Weights of a small transformer language model: no biases in attention or MLP.
Each number is 128 + 32 x the weight over its row's rms, rounded and kept within 0 to 255. Layers, rows and columns count from 0. The size above them is the row's rms in percent of the matrix's.

# layer 6 MLP gate, 192x64, rms 0.449, rows 161-191, columns 0-63
size [ 96 105  93  93  89 103  95 101  98 101 104  99 106 101 107  89 101  89 104 107 103 100 105 102 109  88 108  93  95 101  98]
[[143 119  66 140 118 107 104 116 125 147 122 138 167 173 135 123 153 139  99  92 144 143 172 168  67 206 152 127 156  91 136  88 195 101  82 172 126 117 143 114 111 203  84 184 106 137  89 120  97 161 154 138 161 133 124 106 160 192 133 133 165 111 104 120]
 [140 150 161 110 108 144  77 159 120 157  83 148 165 140  96 167 168 157 184 131 121 185 139 112  88 150 166 202 103 131 127 143  95  82 129  98 110 104 164 163 137  87 115 157 111 134 165 138 146  57  97 118  69  75 111 193 117 152 105 108 156 131 154 136]
 [ 87 112 156 145 141 126 142 104 124 142 128 100 174  86 135 148 139 173 163 155 107 150 138 126 146  98 143 143 176 111  85  98 127  90 117 169 211  95 154 164  86 140 143 111 188 150 118 182  46 151  81 116 136 152 167  85 103  85  73 161 110 157 112 136]
 [162 134 123 143 150 196 119 114  41 128 145 174 101 100  89 121 139 188 101 146 144 146 217 145 104 114 109 107 129  88 113 107 148 118 111 166 148 137 162 129 143 139 130  84 123 170 109  67  67 177 188 130  83 128 110 169 114 108 115  93 126 150 117 131]
 [142 162 175 125 163  93  91 113 148 134 102 119  97 148 109 169 149 142 120  83 188 101 181  70 104  95 123 170  78 120 140 126 172 159  87 111 117 114 216 114  68 126 136 120 121 133 117  84  89 152 134 104 114  85 133 132 117  79 158 140 124 158 203 126]
 [190 132 166 136 158 148  61  82  98 107 117  92 153 125 131 112 173  74  59 132 114 123 183 179  99 100 154 126  55 153  97 118 132  72 141  50 150 113 117 112 118 160 132 116 160 109 166 149 143 142 130 115 107 121 113 136 118 180  61 131 132 138 126 124]
 [ 64 141 144 141 123 178 148 160 112 113  75 156 111 143  93 125 119 107 106 138 119 120 129 104 187  50 148 141 110 135 116 106 158 111 109 128 164 110 118 138 106 148  72 145 108  76 178 143 134  81 133  68 153 106 148  75  97 103  70  80 150 127 209 113]
 [116 133  91 117 127 120 175 155 112 151 130 107 152 132 139 162 157 103 104 113  11 161 121 179  84 125 104 113 136 105 202 100 128 134 115 145 116  73 126 125  98 148 157 129 128 136 149 170  97 156  74 126 140 210 196 127 125 146 119  69 122 126 144 119]
 [129 139 131 115 139 146 163 103  94 146 148  97 148 115 122 184  74 174 156  79  79 130 143 111 140  97 167 117  74 121 140 136 149 170 105 106 211 164 112 133 123 130 155  76  58 186 178 138 104 144 129 107 105 164 126 102 157 156  98 137 120  82 160  66]
 [150 130 136 137 165 131 104  91 164  91  78 204 132  80  66 123 137 103 203 159 140 117 144 176 170 146  98 102 142 150 112 108 121 132 154 113  91 146  74 143 164 111 125 174 167  84  78  91 133 186 130  87 117 178 107 152 134 136 134 100 145 144 103  89]
 [135 131 125  98 114 118 135 128 102 158 126  93 174 132 182 161 157 125 113 160  95  66 107 112 144  86 113 117 132 131 110 134 131 124 156 118 159 119 199 117  35  66 118  72 136 100 124 195  89  89  81 142 177 157 147 140 157 156 168 140 168  95 100 105]
 [ 59 121  76 109 133 127 110 124 145  68  72 139 132 158 106 124 126 150 125 124 130 100 144 123 114 146  51 117  90 119 183 156 114 171 180 108 125  73  94 166  76 146 153 193 155 136 110 118 137 140 171 156  89 102 178 173 117 125 152  72  92 154 123 138]
 [144 122 160 160 153 130  80  92 132 140 125 121 101 170 151 134 102 138 172 126  64  91  63 192 102 162 138 169 118 119 161 153 126 152 101 148 172 152 140  97 116 182 118 178 156 144 105 179 134 169  80 106 129 142 100 186 145  43 152 121 150 163 135 130]
 [109 110 107 114 160 157 179 123 127 119 192 124 123 103 162 203 158 137 160 126 144 130 165 185 103 156 113 158 105 148 143 121 157  80 136  99  53 145 142 134 133 165 139 124  86 186  80 155 164 159 179 119  64 159 145 178 110 146 151 152 157 138 154  97]
 [137 114 178 127 152 155 154  96 134  92 147 149 135 150 100  37 104  41 170  99 113  88 134 121 162 138 148 138  97 188 125 104 148 163 114 127  92 128 126 170 148 141 139  92 167 104 111 121 175 118 168 133 183 131 147 116  72 163  94  82 100 184 125 128]
 [102 181  76 136 151 125 167 108 120 149 116  91 109 102 171 196 124 142 178 108 148 101 130 141 205  95 116 183  82 152 171 113 126 155 177 132 134 161 161 103 108 135 111 118 189  77 142 130 177 163 130 117 157 145 155  85  67 172 140 131  92 130 128 129]
 [126 138  97  84 161 147 143  99  92 109  99 101  95 170 134 148 136 113 135  76 117 184 139 150 114 160 171 124  79  74  79  73 133 120 115 203 145  81  97 111 107 152 110 128 132 190 135 190  86 139 113 106 176 162 153 136 166 112 131 100  68 106 128 157]
 [103 162 137 162  82  92 103 162 164 138 102 161 113 132 133 173 101 122 113 151  96 178 191 190 210  70 115 130 133 150 128 129 128 146 150  90 130 142 140 125 154 106  80 176 162 188 108 108  62 184  92 150 161 141 137 139 125 130 149 160 126 123  87 153]
 [125 154 176 130  69 109  86 192 114 144  70 153 130 158 158 210 127 140 135  98  98 123 141 138 111 168 170 132 134 136 121 115 167 146 184 126 125 174 125 167 131  82  77 149  78 141  94 161  92 158 169  90 129 147 103 125 133 133 117  84 108  69 168 157]
 [115 170  59 143 119  80  89 146 166 162 135 138 141 134 132 150 117 100 116 129 158 158 167 140 178  90 159 144  87 172 109  98  87 136 143 210 148 170 110 148 117 124 138 105 129  60 151 155 147 112 109 175 171 160 100 160  96 200 168 122 107 156  93 134]
 [114 165 108 106 164 118  73 155  82 121 105 117 168 107 209 110 115 138 160  70 186 156 151 118 115  89  80 158 138 171 155 110 148 129 165  88 174 104 128  98 130 154 138 165 109  87 164 166 152 150 123 110  77 161 114 107 168 161  83  66 132 120 133 107]
 [ 95  93 120 126 112 121 104 148 124  68 134  82 127 116  96 106 143 125 139  89 119  72  92 115  99 168 132 132  97  99 162 104 100  96 117 140 123  75 181 143 118 151 130 141  91 156 171  91 137 171 167 150 133 111 144 131  54 192 166 160 155 168 186 202]
 [120 134 161 119 117 137  74 214 152 155 113 158 143 140 117 167 169 145  95 102  96 125 124 127 130 107 130 122  42  98 124  92 165 117 121 173 208 128 126 105 106 147 116  71 108 117 155 186 151 105 140  67 121 105 153 165 132 111  82 171 119 150 165  93]
 [192 130 182  75 171 133  67 106 113 191 184 152 142 133 118  96 173 149 154 114 120  79 123 177  97 209 173 127 125 147  72 110 131 107 133  97 134 132  93 168 106  97 143 177 137 115  96 115  98 128 156 106 113 122  98 172 128 113 108 134 100 103 168 125]
 [136  80 180 132 130  41  89 147  80 114 106 156  58  94 165 120 139 169 107 168 139 108 125 134 150 102 120 139 134 151 137  94 120  84 186 165 155 117 141 162 112 108 197  78  74 128 127 170 135 141 136 111 137 129 168  83 144 157 106 184 165 121 127 150]
 [ 57 162 134 104 114  92 115 120 105 107 125 161 115 168 100 118 108 195 169 122  85 127 135  67 114 160 101 145 135 153 129 170 168 140 155  65 111 188 104 160 155 158 131 173 119 129 100 180 117 108  91 106 102 189 157 189 136 142 155 113 107 151 172  98]
 [161 162 117 137 128  84 117 134 120 152 130  91  93 158 123 127 121 140 129 183 131 104  95 104 120 149 184 176 153  91 143 114 157 146 111 218 151  84  97 168 116  99 173 136  81 118 191  91 148 102 163 118  88 160 149 151 126 152 183 127 199 181 121 108]
 [171 110 134 115  78 150 102 111 117  59 136  71  66 165 130 147 141 136 136 161 120 151 162 120 164 128  85 181 126 134 126 129 140 102 107 135 106 134  64 125 173 169  75 112 149 170  81  88 179 127 186 171 115 168 105 160 126 134 122 187 124 108  79 131]
 [103 119 149 101 137 178 133 158  96 140  99 105 119  87 129 120 157  87  78 102  70 116 114 129  64 109 135 203 154 178 152 109 109 165 167 133 156 125 124 126 103 128  95  81  79 151  89 174 153 104 120 135 107 181 144 126 124  97  81 107 136  44 160  97]
 [113 110  63 145  84 109 121 123 130 140 120 137 130 151 147 168 120 119 140 132 113 131 155 141 188 125  97 143  73 100 119 163 127 131 153 165 143 100 159  85 115 175 122 101 102  65 121  75 124  79  83  77 115 143 142 176 124 117 126  99  81 197 195  58]
 [140 127 122 123 109  98 101 115 146 105 108 125 133 129  21 136 213 105  98 179 148 107  99  95 163  87 110 147 145 173  83 100 130 183 153  71 121 169 115 136 125  66 125 100 158 107 116 123 189 109 128 154 140 107 123  71 128 128 116 130 112  68 129 137]]
# layer 6 MLP up, 192x64, rms 0.463, rows 161-191, columns 0-63
size [ 93 106  98  90  93  99 102 102  89 105  97  98 106 105 101 100  98  89  97 101 102  96 109 104 110  97  93 100 104 109 101]
[[129 100 119 132 146 158 142  85 104 128 129 108 130 156 164 148 146 138  92 113 163 151 111  91 113 123 164 113 147 105 128  79 165 105 113 186  78  60 111 143 149 114  94 113 139 153  44 119 137 122 141 149 217 163 183  84 155 174 177 142 171 136  84 109]
 [ 98 108 112 140  97 186 186 123  86 140 125 129 110  80 131 122 133  67 173 133  92 170 148 130 171 140 136 122  69 135  98  74 134 124 108 108 104 121 125 124 144 190 142 134 149 106  77 112 116  97 108 137  80 152 100 182 137 152 188 134  49 183 131  92]
 [109 102  97 205 125 104 139 127 117 138  89 189 147 219 118 198 111 112 121 130  76 164 144 151 157 182 143 156 186 161 137 106  97 139  59 157 133 128 115 146  87 141 173 135 126 103 130 148 140 167 107 128 127 110 159 128 150 124  90 189 148 146 101 129]
 [156 164 134 116 149 101 187 131 116 110  89 130 124 128  95 135 109 140 144 163  81 128 127 135 130 135 141 162 162  84 149 163 117  95 156 136 160 105  95 190 186 128  89  79 127 141 128 101 184 135  27 162 130 153 141 121  88  64 173  95 136 120  91  76]
 [113 149 110 153 115  62  80 140 130 149 104  92  45 159 115 153 111 134  85 152 225 133 157  88 165 126 118 115 118 107  84 112 129 145 104 138 132 114 153 124 189 147 135 131 138 133 132  99 117 111 118  80 166  84 150 173 112  97  89 139 111 188 193 113]
 [ 82  81 131 169  93  78 145  36 130 100 167 120 121  97  95 107 114 152 134 169 168 150 104 141 136 143 162 122 137  92  65 156 152 143  70 162  94 149 171 116 123  83 181 146 105 155 141  98 141 163  66 141 134 145  89 144 117 181 148 153 159 121 138 137]
 [205 157 140 115 103 147 118 141 107 120 113  89 192  79 158 171 165 164 199 110 115 135 123 108 166 188  91 133 117 118 144 172 147 127 108  86 109  88 150 144 140 207  97 144 123 184 161 103 159 149  77 122 124 123  91 121 137 115 138 101 144  93  81 125]
 [128 136  57 157 137 115 164 169 122  62 124 180 174 120 157 141 109  85 126  77 134 191 186 132 169  97 120 168 102 115  91 113 113  86 143 146  71  86 123 120 122 186  81 122 125 125  86 135  90 130 138 143 154 172 103  97 114 117 181 105 138 105 154 164]
 [138  73 124 107 129 117  68 133 201 116  64 172 156 140 162  93 165 167 172 170 148 131 144 105 134 109 101  76 139 140 163 148 108  51 134 153  99 141 147 163 108 132 101 172 191  59 143 135 149 146 119  93 149  79 119 110 124 176 127 126 120 147 135 127]
 [106  86 145 120 158  88 137 159 149 116 161  72 174 138 229  76  77 138 135 139 117  93 155 190 107  79 113 169 101 178 138 151 122 117 119 109 125 103  62 134  81 172 163 100 126 129 131 136 153 139 123  91 130 174 157 154 159 155 117 132  93 120  94 140]
 [143 106 133 141 119 176 140  89 158 146 118 111 140  87 172 174 124  82 135 134 130 104 123 123 128 112  83 128 142 145 140  91 124 114 208 125 103 145 161 140 119 114 131 145 186 133 152 162 107 118  61 150 194 124 191 113 133 103 127 198 104  79  94  40]
 [114 171 136  88 148 165 162 133 123 112  84  77 152  93 147  84 125 128 118 110 117 126 150 109 136 132  91 108  62  61  69 126 162 172 120 119 157 115 131  96 111 127 175 144 160 157 115 121 113 116 191 148 117 116 179  85  81 138 119  47  77 174  92 119]
 [133  83 110  98 123 128  93 181 139 121 108 184  41 142 143 134 142  96  79 126  91 103  75 173 147 107 110 154 108 134 117 113 169  99 167 102 138 153  76 126 129 136  80  68 102 143 134 191 150 141 131 120 123 172 104 184 168 113 110 157 136 175 171  96]
 [138 160  89 161 165 155 122 155 115 124 101 103 129 119 140  91 114 129  93 148  66  91 105 180 151  86  79 123 135 134 104 158 107 159 130 100  90  26 120 170 130 101 152 154 156 118 148 157  98 151 151 153 107 140 101 132 141  99  78 123  54  85 192 144]
 [116 168 140  98 162 168 135 189  91 135 163 172 107 154 115 139 115 106 100 130 142 137 171  96 141  91 160 118  96 148 150 101 116 128 148 133 141 131 157 194 115  85  49 134 162  84 145 159 211 106 146 179 146 134 154  85  95 166  72 118 111 130 164 162]
 [ 95 119 100 151 155 129 149 169  97 157 117  82  76 169 115 118  88 126  75 113 141  99 127 156 185 147  58 109 121 128 118  99 154 132 138 161  44 179 164 165 148 170 115 173 154 146 139  97  99 135 193 137 102 122  86 150 144 108 155 150  84 139 116  80]
 [181 111 162 154 140 136 149 128 105 153 103 109 178  61 136 127 138 112  97 145  87 174 126  94 152 133 116 176 148 156 139 149  88 171  93 125 107 185 172 135 194 129 126 170 149  74 131  99 171 146 117  96 137 142  51 149  88 134 158 142 188 136 116  80]
 [121 125 169 106 119 108 107 153 101 146 171 120 144 155 161 138  28 153  89 166 113 139 154 174 164 125  81 111 127 139 147 112 123 183  38 141 162 124 105 116 131 107 141 169 143  61 126 138 163 194 124 166 135 150 166 132  85 161  92 104 135 154 109 117]
 [122  91 190 137 112 111 113 124 121 164 113  83 157 144  65 143 150 180  74  65 111 133 120  84 125 123 110 194 126 145  92 153 125 105 149 158 166 133 129 118 125  86 161  89 101 136 104 199 170 160 162 109 120 177  81 101 134 124 172 149 128  71 163 145]
 [123  68 120 159 187 133 118 132 122 151 121  93 151  86 100 125 168 109 102 122 148 124 113 162 149 166 100 117 137 137 193 111  75 107  79  97 103  69  93 157 134 124 155 124 133 161 104 197 104 184 124  75 102 171  87  81 127  82  70 120 127 129  90 148]
 [203  86 105 101 113  88 114 130 142  94 126 126 134 149 128 133 164 129  93 103 130 186 153 160  90 128 100  89 161 134 139 152 165 187 144  70 161 129  72 129 156 104 194 160 120 146 109 124 121 161 140 178 108 183 163  82 171 175 113 146  87 121 159  92]
 [150 109 131 105 133 138 169 125 146  59 131 174 167 155 141 150 173  69  96 116 116 140 101 171 101 128 122  94 154 148  88  83 132  90 149 135 121 104  60 139 169 147 111  94 146 128 142 134 108  48 146 136 114 140 193  70 209 129 113 132 154 162 120  99]
 [146 136 171 142 132 125 141  89 137 160 137 108 102 149 108 130 192  96 111  55  65  94  62 137 111  69 118 161 107 135 154 165 116  70  85 109 135 119  69  89  98  65 149 137 120  69 120 112 178 103 117 106 107  92 117 123 120 104 161 159 160 145 109 107]
 [148  97 166 156 127 139 171 149 147 120 120 163  91 157 161 183 112 144 105 109 101 169 139 112 119 102 119  97 169 191 211 172 133 114 118 139  94 149 135 135 117 123  79  54  95 147 163 144  95 151  99 113 163 121 156  98 131  83 130  90  90 152  66  73]
 [118 128 153 113  77 156 124 114 110  77  70 124  91 150 103 118 105  31 149  90 176 130 110 135 141 156 156 144  85  87 105 105 159 118 129 203 117  95 175 137 123 145 164 159 159  98 126  73 180 150 117 131 131 145 104  70 155 104 169 125  90 131 167 123]
 [148 163  61 114  47  96 163 100 148 175 114 141 158 119 129 132 123 168  83 133 131  69 125 159 167 102 167 177 147 126 130 130 100 123 146 174 141  98 161 124 106  80 139 125 161  59 147  71 148 170 131 161 131  94 133  90 117  99 144 149 188 171 126 122]
 [130  95 137 203 128 186 130  91 201  81 160 111 155  97  90 144 157 113  82  84 164 136 114 185  75  78 141 100 151 155 187 116  95  87 116 124 159 154  97 150 143 115 130 150 177 102 127 115 105 100  99  98 147 182 131 116 128 105 117 165 100 145 144 104]
 [100 141 145  50 132 131 119  84 135 111 170  81 142 143 134 140  71 181 124 131 102 136 146 155  82  69  83 121 105 133 108 186 151 154 168  99 154 122 151  85 144 155 157 148 134 123  93 108 146 112 122 134 177 114  96 150 116 224 155 187 146 120  88 140]
 [206 125 137 134 154  84 118 146  91 168 125  94 144 149  72 141 123 117  83 156  91 148 151  73 124 145 106 113  90 146 100 182 168 140  67  92 175 107 190 106  79 133  94 102 116  95 123 160  88 157 160 121 152 115 114 118  86  73 119 157 158 113 163 150]
 [108  73 186 175 175 186 150 116 155 100 106 125 164 140  73  83 104 165 155 142 147 153 175 181  99 166 163 126 143 206 154 106 169 125 106 104 100 130 107 117 146  89 128 177  82 114 146 141 123 164 124 105 126 125  79 123 123 119  84 159 114 133  89  86]
 [129 107 135 171  76 181 110 127 128 105 168  87 145  68 101  87 176 113 152 185 144  79 141 138 107  88 138  83 102 185  48 133 119 112 151 163 129 140 137 169 168 139 117  90 145 107  95 114 135  90 132  55 129 170 107 174 136 133 144 147 149 154 160 115]]
# layer 6 MLP down (transposed), 192x64, rms 0.444, rows 161-191, columns 0-63
size [101 103  97 100  99 101  97  99  99 102 101  93 107 103 107 112  98  89  94  99  99  98 105  94 101  92 105  97 100 110  93]
[[119 178 110 186 176 103 118 101 144 148 157  79  96 106 140 115  91 163 169 127 160 147 136 123 161 124 179 132 181 104 151 160 110 132 116 146 141  90 142 149 122 123 131 118  53  66 136 106 174 129  68 131 118 137 197 150 175 131 169 106 183  91  83 121]
 [121 176 109 116 163 180 150 141 168 137 139 153 110 109 170 118 244 133  83 115 110 123 168 148 125  67 124 105 158 148 123 113 143 155 103 102 125 163 138 149 121 101 148 142 106  93 119 182 164 127 158 136  95 114 131  50 150 180  76 112 138 157 157  91]
 [152  88 136 115  74  47 108 157 131  99 120 149 137  99 125  93 136 142 216 125 127 133 103  85  65 131 178  98  81 113 131 157  95 105 103  82 152 174 138 121 121  99 113  84 170  74 117 132  91  72 110 166 178 136 121  93 127 113 158 156 137 128 109 128]
 [170  86  73 163  98 111 130  82 109 126  94 166 113 154 160 101 101 218 126 101 126  76 154 126 130 115 162 109 146 109 137  95 132 113  98 138 177 109 154 111 104 112 192  82 108 111 113 139 107 104 194 131 106 134  62 168 153  67  95 114 102 118 156 110]
 [102 116 218 113 115 165 128 160 181  78 120  85 165 103 122 157 125 156 158 114  75 212 147 100 110 119 168 160 144 171  86 147  92 106 119 127 104 110 155 112 137 129 157 144 107 117 108  73 176 118 158 125 113 126 193 100 128  97 180  95 142 146  99 126]
 [186 126  66 115 136 110 121  66 129 123 122  75  89  70 176 134  93 139 141  82 110 130 109 158 140 131 127 164  80 196 173 158 101 150  73 138 176 109 122  54 121 122 114 134 161 132 125 197  98 127 131 150 148 120 107 139 153 110 158 136  84 165 144 101]
 [ 85  86 106 168 127 158 113 120 104 112 187 144 144 157  96 143 166 106  98  76  95 110 111 125 157 126  56 155 120 129 108 117 132 158 159 132 154 151 113  73 121 125 127  78 145 127 115 144 111 112  70 144 152 114 161  80  36 131 101 118 156 220 112 150]
 [ 86  69 126 163 100  91 103  79 114 126 179 114 128 139 129 136  89 114  91 148 157 116 108 106 125 138 178 209 124  82 145 123 111 132 135 132 142 110 212  79 161 118 141 127 167 133 156 173 155  88 122 119 177 189 127 124  62  84 138 115 110 142 169 143]
 [133  98 169 151 177  89 113 136 123 100 130 133 127 148  74 162  79  79 111 119 115 154  92 128 133 137 118 114 142 113 101  73 136  88 133 162  90 216  93 110 102 190  89 116 116  82 129 125 144 125 137 116 180 199  88  95 141 151  84  94  71 153 125 138]
 [159 109 126 138 106 103 107 127 139  79  77 101 132  99 135 111 226 213 113  90 180  87 143 150  93 112 119 130 156 126 154 156 141 125 157 104 152  94 145  91 162  97 179 138 159 138 127 127 175 180 140  68 113 138 107 129  86 146 109 178 156 125 137  83]
 [107 131 133 140  79 148 141 129 100 139 140 104 120 107 159  59 176 118  65 125 141  68 141  62 122 137 153 151 126 161  91 190 113 120 153 109 194 142 131 174 100 161  92 173 119 195 131 110 127 130 137 172 109 144 127  87  56 147 105 146 144 118  97  89]
 [139 207 157 158 103 184  71 152 141 108 113 128  63 122 133  97 159  65 204 138 121 100 123 103 100 178 167 171 157  90 180 119 111 159 141 103 138 113 107 144 110 142 120  73 150 123 132  93  67 116  92 147 175 118 106 113 144 157 156 138 147 147 120 115]
 [134 125 124 158 106 147 162 140 165 158 161  63 175 140  98 181  83 147 176 168 161 108 131 149 111  89 132  78  95 129 117  92  47 143  90 157 104  87 123 117 160 174 104 124 144 102 107  84 140 100  75 145 105 126 177 124 119  77 112  67 137  89 124 120]
 [101  64  76 150 106 103 164 127 166  82 150  98 159 131  29 164  83 102 153 109 150 128 118 113  54  88 151  94 121 174 109 126 139 108 159 154 169 138 171  97 117  96 139 138 133 103 152 189 110 168 140  99 159 133 158 108 143 149 150 135 144 123  80 144]
 [105  88 126 105 122 150 118 103 163 108  90 107  92 127 188 126 186 169  70 115 113 105 121 110 153 124 141 142  87 140  97 204 101 123 136 199 133 190 186  94 161 136  77  73  85 116 142 115 167  96 153 127 144 134  85  81 108 130 136 110  98 139 110 100]
 [104 130  98 117 125  94  65  99 117  90 134 137  85 204 165 132 100  31 154 118 145 181  83 104  84 125 131  97 116 143 101 114 147 121 106 128 109 144 125 120 173 121 163 158 119 108 156 117 101  72 143 114 141  71 102 181 130 122 143 141  72 139  63 131]
 [149 156 139  66 165 149 170 156 167  79  97 142 115 166 106 102  69 125 121 101 134 160 133 154 154  88 170  92 125 146  85 153 120 133 145 143 148 156 108 102 124 149 147  98  97 168 114 119 169  67  86 164  96 150 134 143  33 100 192 122 113 102 134 165]
 [138 139 135 115 103 146 132 182 194  89 128 109  94 113 120 142 197 136 130 137  84 136  92 131 125 156 157 123 104 149 161  86 139 121 174 190 114 125 111 109  94  73 124 194 144  98  70 134 179 166 122 100 122  66  65  85 106 162 145 114 131  96 168 134]
 [ 93 113 134 156 194 125 130 134 175 240 151 145 112 143 107 104 163  74 135 122 133 166 162 181 156 146 153 116  90 150 157 138 129 138 103 120 130 132  83 171 131  80 130 133  95 108 111 115 184 102 140 116 177 177 161  94 166 105 113 121 127 138 176 179]
 [120  69 168 139  99 144 141 164 141 186 105 135 166 132 177  77 118 126 135 143 134 192 124 138 119 141  86 114 134 118 137 135 174 148 124 110 113 130 110 105 113 131  92 117  79 148 145 103  43 102 143 103 137 116 149 131 105  89 153 128 145 155 166   1]
 [ 98  88 171 128  88 176 140 132  99 183 148  98 107 143 115 124  98 140 131 122 116  97 137 128 100 120 175 109 129  95 186 132 116  51  68 137  79 124 181  90 130 155 153 137 165 135 107 116 205  76 156 116 166 170 113 155  97  98 110 136 107 100  67 137]
 [169 149 185  74 150  99  83 160 136  93 156 163 120 171 137 165 169 115 106 177 129 149 163 134  75  92 182 138 170 123 158 179 134  96 106 174 128 136 126  73 185 173 166 133 145 165 168 156 110  95 177 117 108 122 128 150 134 130 120 157 129  85 159  92]
 [ 95 111 128 103 126 153 135 117 144  56 127 153 145 104 138 142 101 136 119 132 152 127 157  67  92 176  47 135  85 139 141 204 113 188 131  90  99  63 129 123  95 148  71  96 167 168 143 172 128 131 175 159 152 116 125 183 142 170 118 137 109 149 110 134]
 [ 73 128 141 108 123 206 165  91 126  94 157  74 125 154  71 145  93 174 126 146  99 137 143 129 135  74 135 113 148 199 138 118 118 139 128 158 160 119 107  84  70 130 204 184 146 112 154 142 119 158 122 135 143 131 101 114 120 151 116 103 166 152  68  77]
 [144 108 167  93 180 183 132 178 141 151 172 104  74 156 148 143 181 107 134 156  93 110 131 108 110 166  75 172  83 188  77 131 126 159 146 159 136 159 100 106 148 137  82 123 118 173 134 107 111 135 106  87 119  98 156 124  92 124 137  91 175 121  85  61]
 [ 76 160  66 154 162 144  69 149 157  77  82 152 158 137 120 177 130 174 146 124 136  91  68 128 137 152  81 179 123 158  67 142 125 105 141 113 156 129 111 178 110 146 134 159 149 152  76 127 116 101 127 109 135  98 193 149 135 123  74  91 144  89 148 165]
 [164 156 112 154 159 119 123 180  84 102 171 111 139 194 157 135 172 137 144 139 124 179  99 123 113  75 115 142 121 117 149  75 144 140  72  88 127 173  84 103 142 104 129 121  45 200 137 133 153 118 104 156 143 141 140 131  66 148  80 174 150 165 124 130]
 [ 90 179  78 133  91 110  90 117 118 132  34 144 124 139 126 144 143 114 133 178  87 111 149  98  91 185 154  70 172 168  94 122 119 145 113 187 110  60 118 136 133 153 100 180 143  96 139 153 178 123 126 127 123  97 129 116 194 137 147 119 123 114 177 117]
 [160 167 111 155 107 145 207 113 146  92 138 109 103 114 187 120 111 119 135 169 105 129 108 131 151  70 147 194 173 153 161 115 136 164 119 112  99 154 114 183 138  98 135  99  52 187  82 124 174 126  78 148 139 157 104 168  92 141 118 121 161  90 139 109]
 [ 62 138 117 115 137 149 116 191 144 158 127 106 161  71 153 147 105  45 195 130  52 106 131 124 111 127 119 127 141 114 136  95 128  78 150 101  89 121 132 122 148  72  74 142 174 111 152 163  63 142 132 139 118 107 186 120 139 143 146 118  88 168 140 149]
 [137 146  84 131 141  59  86 116  56 156 141 158 126 197 148 127 176 145  68 131 111 121  77 153 128 120 129 141  90  98 157  91 107 107  86 144 140 137  79  85 142 143  73 114 100 104 130 132 188 177  93 140 168 104 116 133 154  95 128 157  83 178 132 146]]